{"num_hidden_layers": 16, "hidden_size": 256, "num_attention_heads": 4, "num_key_value_heads": 4, "head_dim": 64, "intermediate_size": 512, "vocab_size": 3162, "hidden_act": "geglu", "norm": "rmsnorm", "norm_place": "peri", "norm_eps": 1e-05, "positions": "rope", "rope_theta": 500000.0, "rope_fraction": 1.0, "qk_norm": false, "attn_scale": 0.125, "bias": "none", "tie_word_embeddings": true, "parallel_block": false, "extras": ["capped logits"], "init": "normal", "init_std_qkv": 0.0491, "init_std_o": 0.00867, "init_std_up": 0.0491, "init_std_down": 0.00613, "optimizer": "muon", "learning_rate": 0.00618, "lr_mult_o": 1.5, "lr_mult_down": 2.0, "beta1": 0.95, "lr_head": 0.0221, "max_grad_norm": 1.0, "warmup_steps": 200, "schedule": "wsd", "decay_fraction": 0.555, "decay_shape": "pow", "final_lr_fraction": 0.05, "batch_tokens": 65536, "max_seq_len": 512, "doc_mask": true, "train_tokens": 326000000, "max_steps": 4975, "dataset": "wikipedia_en"}
Each number is 500 + 50 x the weight over the matrix's rms, rounded and kept within 0 to 999. Layers, rows and columns count from 0. Numbers have three digits each.

# layer 9 MLP gate, 512x256, rms 0.0926, rows 338-371, columns 192-255
452500502608437583553438524470462511470442602504513517545529605570594488475407561451418433596484390432448523547463547488457518447534489565462530499573533571538481505466419429485487649480477478
512587542540429572549445513402440536544495450470522598604524464549513538379604466438521499460471444506469506530484538560538454446458503502509479449402463485556511476508388538480475533488488490
586531495414603522542483513528439533524513550415458488468514512496504530498488568466455502421547594491500518523491469542462425542473455523621487562522450524449485519466486491461548527553572452
552509560506460522513544502499517448517531442536493581493527474590471457505491555523491515485457464457519549467496558530482499455536479527487491511512456543527465444569536588490511544501492514
550504537512483523509568482449472541581495469486496485569551567487518475506487524456481506483498457552497439488474521529453530591524568473462434463559436486546469533555493545436492460400527507
572487627541491534549412474442515596496468550478538612515562461577504539434529564488426400505531543451481494466485546529539517437599486505575478489487544523497454500574519464483485530424494460
500503516499493526487498546547442454479388388459476533514409541483566499542484474475548557450510565467508457551533536512499527491573407479564533400406438523619568480424505481470510542506438490
499482487510442512560492474584544492505532517533492448589540501465517482558502498483452594512560521561508563481553543455534530485442514495550548581542382500489589519457509443456422453347585504
546556527590391524541536498572447452436519419490505519584494511534425534503492497565451494420462476508477447392530518515466473486459558502427399409540581443528483571555429527398455521492564555
484474493484547405540420451545528472439504575466578514592551507612492498413479494472486455483572446510505456547470463563517554599435573550551460437490441582481419424556432528459460506416479489
558432542481484480608501447389523514495459454457388570503547537478539436478558544477515451393442437467547474568463605512542435503440478464513458487557429535601429492492504467496482466415453503
520510491562488547506553568495519384508484486521509525466510522522546547500610589529521447538443432453521499498598491527544505499506517465482419561458482513556515560560607511486418420549417516
422473411486446480555472599483470516530506440431584465462514538559545491511563470533522370515462503509532448582536511476504388473500497535535492565582534527477530569438542515541464442412414451
500533526572432509456543520531456449530544444615514500479488493505435514576517504530532544523522515500497486497467573469457474490532496555561566526541469462425494511588482470463476496542524484
403509556444543577502559500467518504583467487503423475364486455639510442558525521471521527542443553435432493526555519411513396510497505504420545553420329498458480499549529506520519517535584535
626438515464498486547505543570506435480543531503555618459441521435543489448556459540466565477518497497444507598557511452484562469491533513547501467481524498569513508566512602487599492477582461
523512459485529491580463521425477524513644520534543503436508527518524425522487409506445620470496505398553497447518529487558481457525521527452565468404465544530494480571527459492478548485465397
458525506495513506516489448496472425481459534486424644535538525520524533534545595486487570443456528419516543482503473566449425556480582548464443458524440514507578522546422461485492435409457506
525548566581429438607550518585431448524455513498601567593504564509405532489439509507482516557451500461547456433550434419470495579515499567494462515501540477468494517508407437469432416524543506
548447488496493412480472490472482513451578495455578496574557478566434522520496440536409586564471520449457551387400470494464471412400550560381441464477465467519505421513569473497502538418499440
521566584616483456578550476459529433582502509334528485510488483583438471465662526549466437460506491571548488481486500594562481468459468519510432487470514470579524493437505510448490497501555482
555482524479468383520541518519488453472536539544464465453480409447417457492522533564593456531417517627528509490458486543479488525558530486554398481528522460586445486478461543514496445547525518
471566494541390523494495411574580432445438414427562530465498508431488548469470516577471495526399394544395464459528422502653608493505428485482498454521522571466523475502595494533489599462573551
488548518538500461507556550485448469473491568403554501548527549501539480542592472512515513572481527524523486449480364513558505448469466514555503520407496521520485493506440454487526457536506468
465421477472511533392500376533528542557562566492628536453483481554496526496509564496459511593537394526550554476520588557442457533448456486530584541567511524414538473537497544481441569508547399
509506429537458548428502490559570512556362590534472446512489558512474435475472508508459548542527472578467515425463521511505496497441555518568523574522532473549515540493514493551516412455496442
497403547508423390554464502361459554436571431482494527557508496533499555491466541504507504470458484532512520506438434562456537473537508535438483572556408445422511587468519477506539457536433521
486550483497571479478496530483568525501469524412586464463520436498466550421439494472541558486453627534579520593492544520463568537575518449448491519437449485487558489469485518493434503508410505
517557564549508541477394507522462518473445537463559593379495426548448524556485562616552505544516425525525459435495527561495507639419470487438544565538507426525546528464523507611424421509478471
523442466440436447528531544467537557549432526498477534554449484509588449514478537459510490483559487426443625489536505518389411499446507394520590435509512456477538470534551495498531507537558426
402452453511490471494550577508516420491482554440485452480514464514522482433537564575483529532399406552490584486527539422498514462499473509494531414472438574510523576536528430504458489570538398
521459573512428557471555449495564499471514481563589476549511467522527448461515438487609514493492538428543487553449486536454497525433529436450511393575467538535516452483533487500610536592530486
527492472430454394530510493563560593473546531472475542582583502505475469570499512443562497466439542498496493525468552490611450450544486444480541527524476472561477493537472478500365521516614378
611518444462500490548486564485462472545587466524420564439438479535498592559536448558523470528489510479486466511429479503384548596409455510439555503452447514435537499439516529524523486511467442
# layer 9 MLP up, 512x256, rms 0.0969, rows 338-370, columns 192-255
506565574541511488496507426467413544548537417500466534609469478426495489543495539546524525524464462485539432526547397460537580520494499398535465537510602551451493443500561503534518508513414422
520480465539499459576466443528526482522543492456461429543515531520474512533562569609603455587490595492594515482564535531481553508494566412547440492458533444465572507465469575451447497499559484
553514482504509468419517456494488450498495501439534601474522546558507503526472470477389575481588475494427528526532475491515395516602426540562581477401664442570510501436463533431546557524476506
559502545473475531522493404467478468433557397522547533505458607433414532452516446523461581469447520446537513455541551451515491411492519512490459495451486479514437515417457460528543496485546516
524445501508581469506549562607521491420445538442446462519482534561601491474598453518499438539451570430441471491590551596571501468508442564608488487484431506419509468577567497506514394495542506
494615599410565608520542516505504480582507548487494541459451450520483449523527539469498473503480418410535490444414463448506594498538563556551522532581519449472448561506496551494521562475557475
435511592526513497491482521523475554537589537552387499537581460500450441518511532526478463561522467447448529518532518528511521598480467511429538490528397507482566425481449548519534490428475377
565575442494473436478484443576473515490479505506499533457426494444490531525483524497553499436453487487541501468527510543463531497489458498489502507553450452505500498433482541469472500444617399
532473533513500517526539409570457473493499474602527511594514458476456541552581532454454505470554524524387505481491554507410527489355460455462480489463490556487456516452452539473530477422515531
494429493475491493516518616561535575580432473510476475471464537504405444519586463392479517538490446490538503429514498564474528553490544460563474560493546478495579447465510446514499485476496506
420468584533448520526551491539491423428512503502561456529490564559537504556450467533427464460368473527425538461464464560510418502547589472512429563490560478421518416525536514504437478501504468
478548494531480480635611461491478526420593554499471569517472433343508511482485550574478493440569447511445475504527416535532479406523485515493508399496499452497489495445438429501492544510362529
516514515464437580474418494448500493524605405534510532496474519491526467538522509511458430474458451401507503518605553485498490523528463443604445426512430489484473457495502425526535437481471500
384492520495537514446423430502582417483509529497529456470532521454637484394463445525522464554525556506488559494569535620536509475446400481533567524495565517446471470447397523462476462536416457
427437493514565576391595439562467531504454513554558540558437401437476458552474578458483539429559457524537569392523549482501515647551468531498526517459515467611563480541458517518540468465461507
535462461448473539482513572454593645532451611477577495455471536540486497409438552588503472468476454420536490517587583485559567555492415643543505507517528485408459599527563461537558504497554500
499502417466440508457520424470531511489484478475564459407538525405437506481497554534476504505563516564577484420568504527417561454409480456514407527535602485512543468473433532466471564443451433
510494469533615549449535524552478533528552456480545521510510517536558327592501538462478524493487552407573483543503483504432498451508471579543445441549459506464500536491476559469428460481500458
527458536583478458477476490479533386548524401544544572479481389534496510524494588524553579466425519503432444436408574495341484438568506509504497521517551501466455597569430571549486462484466434
432464535403475541392467616540442530576474563539489534497536499504410498380506500483390518464589538501391486591522535556482478526484558466580448524565477560467496523524526498554458494568503568
554514500478496553482561547576475419461463480548471504517543497524465535381496604465585495378472509573431536583570541462485512551494445576481504616441555556407532546566491600430470496510508470
456490562524570498462531531420526439536516408533436510565465494563523484426518525488491501445537471418449483435577564542531533494481521525587522487491531565448435488471572447493442532505520481
501438487483516492548539421492528582504512530514574573565583449517516508424522469547479529480460476552459492413526526431420491457533448413552539482481453474457483546408449592502519496452483466
680492525438521586371497518407460469465533413559592387496481482486479416509522387506474442496532557451529437522538430474383569549430533537450390540445513574475548508523469574582529536515567487
393532526545490431565493457453452477375442430379508510469441520489451504508419534536539561471557422502550537441498530531567477446494429506588557522510564522543410464594559410445488467344451485
520556481486486504491507451515546494480543437476510506558501449435461483539511536448448483470511431575591434591547487511520569424466544454547438520498531508511472539560515471492410498549506534
494463463493595452442481516524506452479516572427549498364449407556398448471454486481468420433454434520582466540530442466478512472533478537496520451444603510450526491585544472533555417374480456
460474505461517479553546483524536553486500483398560494483519428433542529417525520527458538534509483541529500516471573522491482541454487497473469582482531459569546525486463509510523441509625498
491453446500476452574465490531610559520444498535368576580416492395515480557449498443410399514545441522434405600370490607527546551467548559551448576525513537495530482430433436532510492484519564
458510479520506485566521514464512518475540536521417464436511618472468430492484432482444552538545484488508396427525481440489553481521554485404535525454417575492486573473443545491516526419528507
500557573459588451453544469405483483482553512428485455552531510496549495577503524448545435443575517589494478530447560542519477452558546529611422517497532433559556544586553546469489444415425481
481473468383574543477520478548545493478467559448449541541577452560575456536572566398600515443557546498561515464471519444484441597525458544638525596470567547429469494509482504534574511487535489
503477425480570434504432494514605553484447458525436493487610449497469566465462501544559525539481443552577408538472472490495498490480584465532517425454482572633569515520551476509465493414472447
# layer 9 MLP down (transposed), 512x256, rms 0.0799, rows 338-370, columns 192-255
480434499407576451519487437541486519471467442506624571429503539489435556500539497434527545479467413563487485544457540566420478502593480407543502456465519481472591511401572432511496522562534544
462472598480446449443401440453390574546415555461526566596493501564466491367370549425533521525484539564498559454476549513478509474481470459507513493485510526480443504548412554605551487482417469
536495510447568540512503482472526502502475506474438464601428525480539449565500469518506529512429666489568397385524488484454532518438460543506492458626516543510453543461509488529541585453428409
540456411467489443556424551452543537530591591464531609546478425502412365473488490433522431510384519552536423563535380452508493569425394482477487494543449497558463508485560526570469457490485487
529514482552578522520434538482466496550491501528554446513550470441473435601440529380450505487524406565525537579526456438539479517541554622507445423515557535536531504499492486508430404549541506
533455482492440480436540439519395430499465511463455607505475496496494376407508555518477559539512463455467587568569497516426549455475534531423440538544437514465426425491617466534519517500533346
502455451532527516531563556498527540487532574514542558514486490488382558470463523533569495536498544491520453500516528593488496502530466486454545565480541544503478448440469454458454510514469456
460473587487515563429496468494588528462497559613481390458457501555476390531522588408519407553487492513454501486587522479582470445466563385495554538542558478468533485491449448548447580418512500
518514514516479405590401601517478493406488452595496453517449523518554564526485452467518548567426475496420510495565499395551521500636460522485470470550408505464459505475491548576580527462505618
524511524415468573542512484440464446439490575520505521561529496512462472522558547605523519463520483470489500570491425544561510538419531475560497379509545507519482553454434503448462537454597484
533498503446522424471559572569543486494474515542427558469483415595538443486481459514514479570522522519411533514542380505410461504579411634441486513488531546539469584417510556515434522549556493
584411566557463598472431604506536418595526522426477376410492511492516406489563516402521507526413461543521537472495569508474492568595521442481449525491454457569547443552507586509483502507450504
456554467463525572390432447516538480443400448585498515470435502589470480523503491492486555460539517497469517556567479554472481552538411555401438493464545494555628536473461568531560473531507512
487630491478415593506517581539428536484507515491429497493599527477497523512461535501540520428544460468502499404439512468443534529459625499448414495416474518524532539458550425521554549504528466
553500494537484553446479465561320534484527485527497408613467415437538482504460390480542517472556514538553518446450520562447512540464502366574430475560481599541517449551425468488559656481461519
548486467562539389501501425480407548532407460555476487549434419543479526475500483524497581613501491419380497420542477458537565533485434449576549385512542479300551518519386536461547582510484658
435463585526460577504523477526415577546435512530619517399531549335404479438478523512392553414487469499370427564440450474473471475461590513555553608533408542528510648491511468545476450499494526
483515502513500474453491576483529407467486516527463489508510634444526550514414585538529495557531471510482449454538482429435555511542487482527474492498570534538495501551456472489507571517482521
602479390500462556520574501521608562407528449556506418431402546439519530537550620460459439481499465439457513527561522521568510471515447476585609526443577549396560584512542434513569578485455572
463533413510513514509491453456549490475505415498504549442508536566516516521574467493495484485453493562552503450511412576481509516541393418538520487496443542601457579468426515486444520500498473
506487418370493536456547401518570602414536581363536431596495527571486412513533398490511495528423467476455470443452546534478571540428477540457512581453513550613558572464432387475542438573512485
593514569489419503458522418492454452502484444561448453468512498476497511587503481534506490533510492526512515479395574508429506544479495445533504483456488531548549487482477559452502673588461521
579549543452531507528491465449443488452521512558522469419496526503485432495547553481542612567568571487518516526521484555491436522549487525520473538547501514558530469477409464418493506539520518
466593368480571437464495426499473495545539480586519412559474578452574577489506486501596529522532476522522461485502425421570438531543484500507506532515508470443458571513459509531553419570469403
550551542409517477530472573433530438451480552465537443436435505553519450575540475462479437537413647533419541522490525458449552487473640485535485470504510547600512527535581535490485432482539543
473566453504480491550505536529520493527406494496428473524461475598537504501579448531488455491419505503545534426572440561416469513530485516614506453536592501534530355421422457510400436348567537
485551443539446475634610473566464523507559419441445462511475547406666430426512445522496589603500480548530429508478570538442536507541447565548496574554533509539481498390504515438492536543487430
577515610554545503413431489496520457504498576503484551493560445504426518504439507552524513557488520585461527603542513500518557553433499490471494555484484590480465468555525543556466584548410517
529536509511516423501498556459457533550502481428517568488509491494460533534447566530485636538477542492608481555468578362488556542398497568424484489515465499534439450499517560484500611470533470
549474465412493534414503531467434478510479506529447509481518433497452484436472463511515574511419562473491484461426492547504526489549492455575522557493477502352423374520442491547470572417431548
493427505448536420516569397452548494545532467509458478476500545507544543607552531552556547530444424541532464483555502429483508469420499479520532438586442489506392516534520452484424470555466528
491502424590593512569507510422467466500535390548564471544463512449470574563436569536588579502501583466408430511513523497442485457448559455538439442442410514461499529533392530524459518519422544
485493508532401527497479536520494465564484493531438510414502562489518457650514517448545481491482530552422512464566554525518506558412494514499510435476493544461448513519513527474588526523475568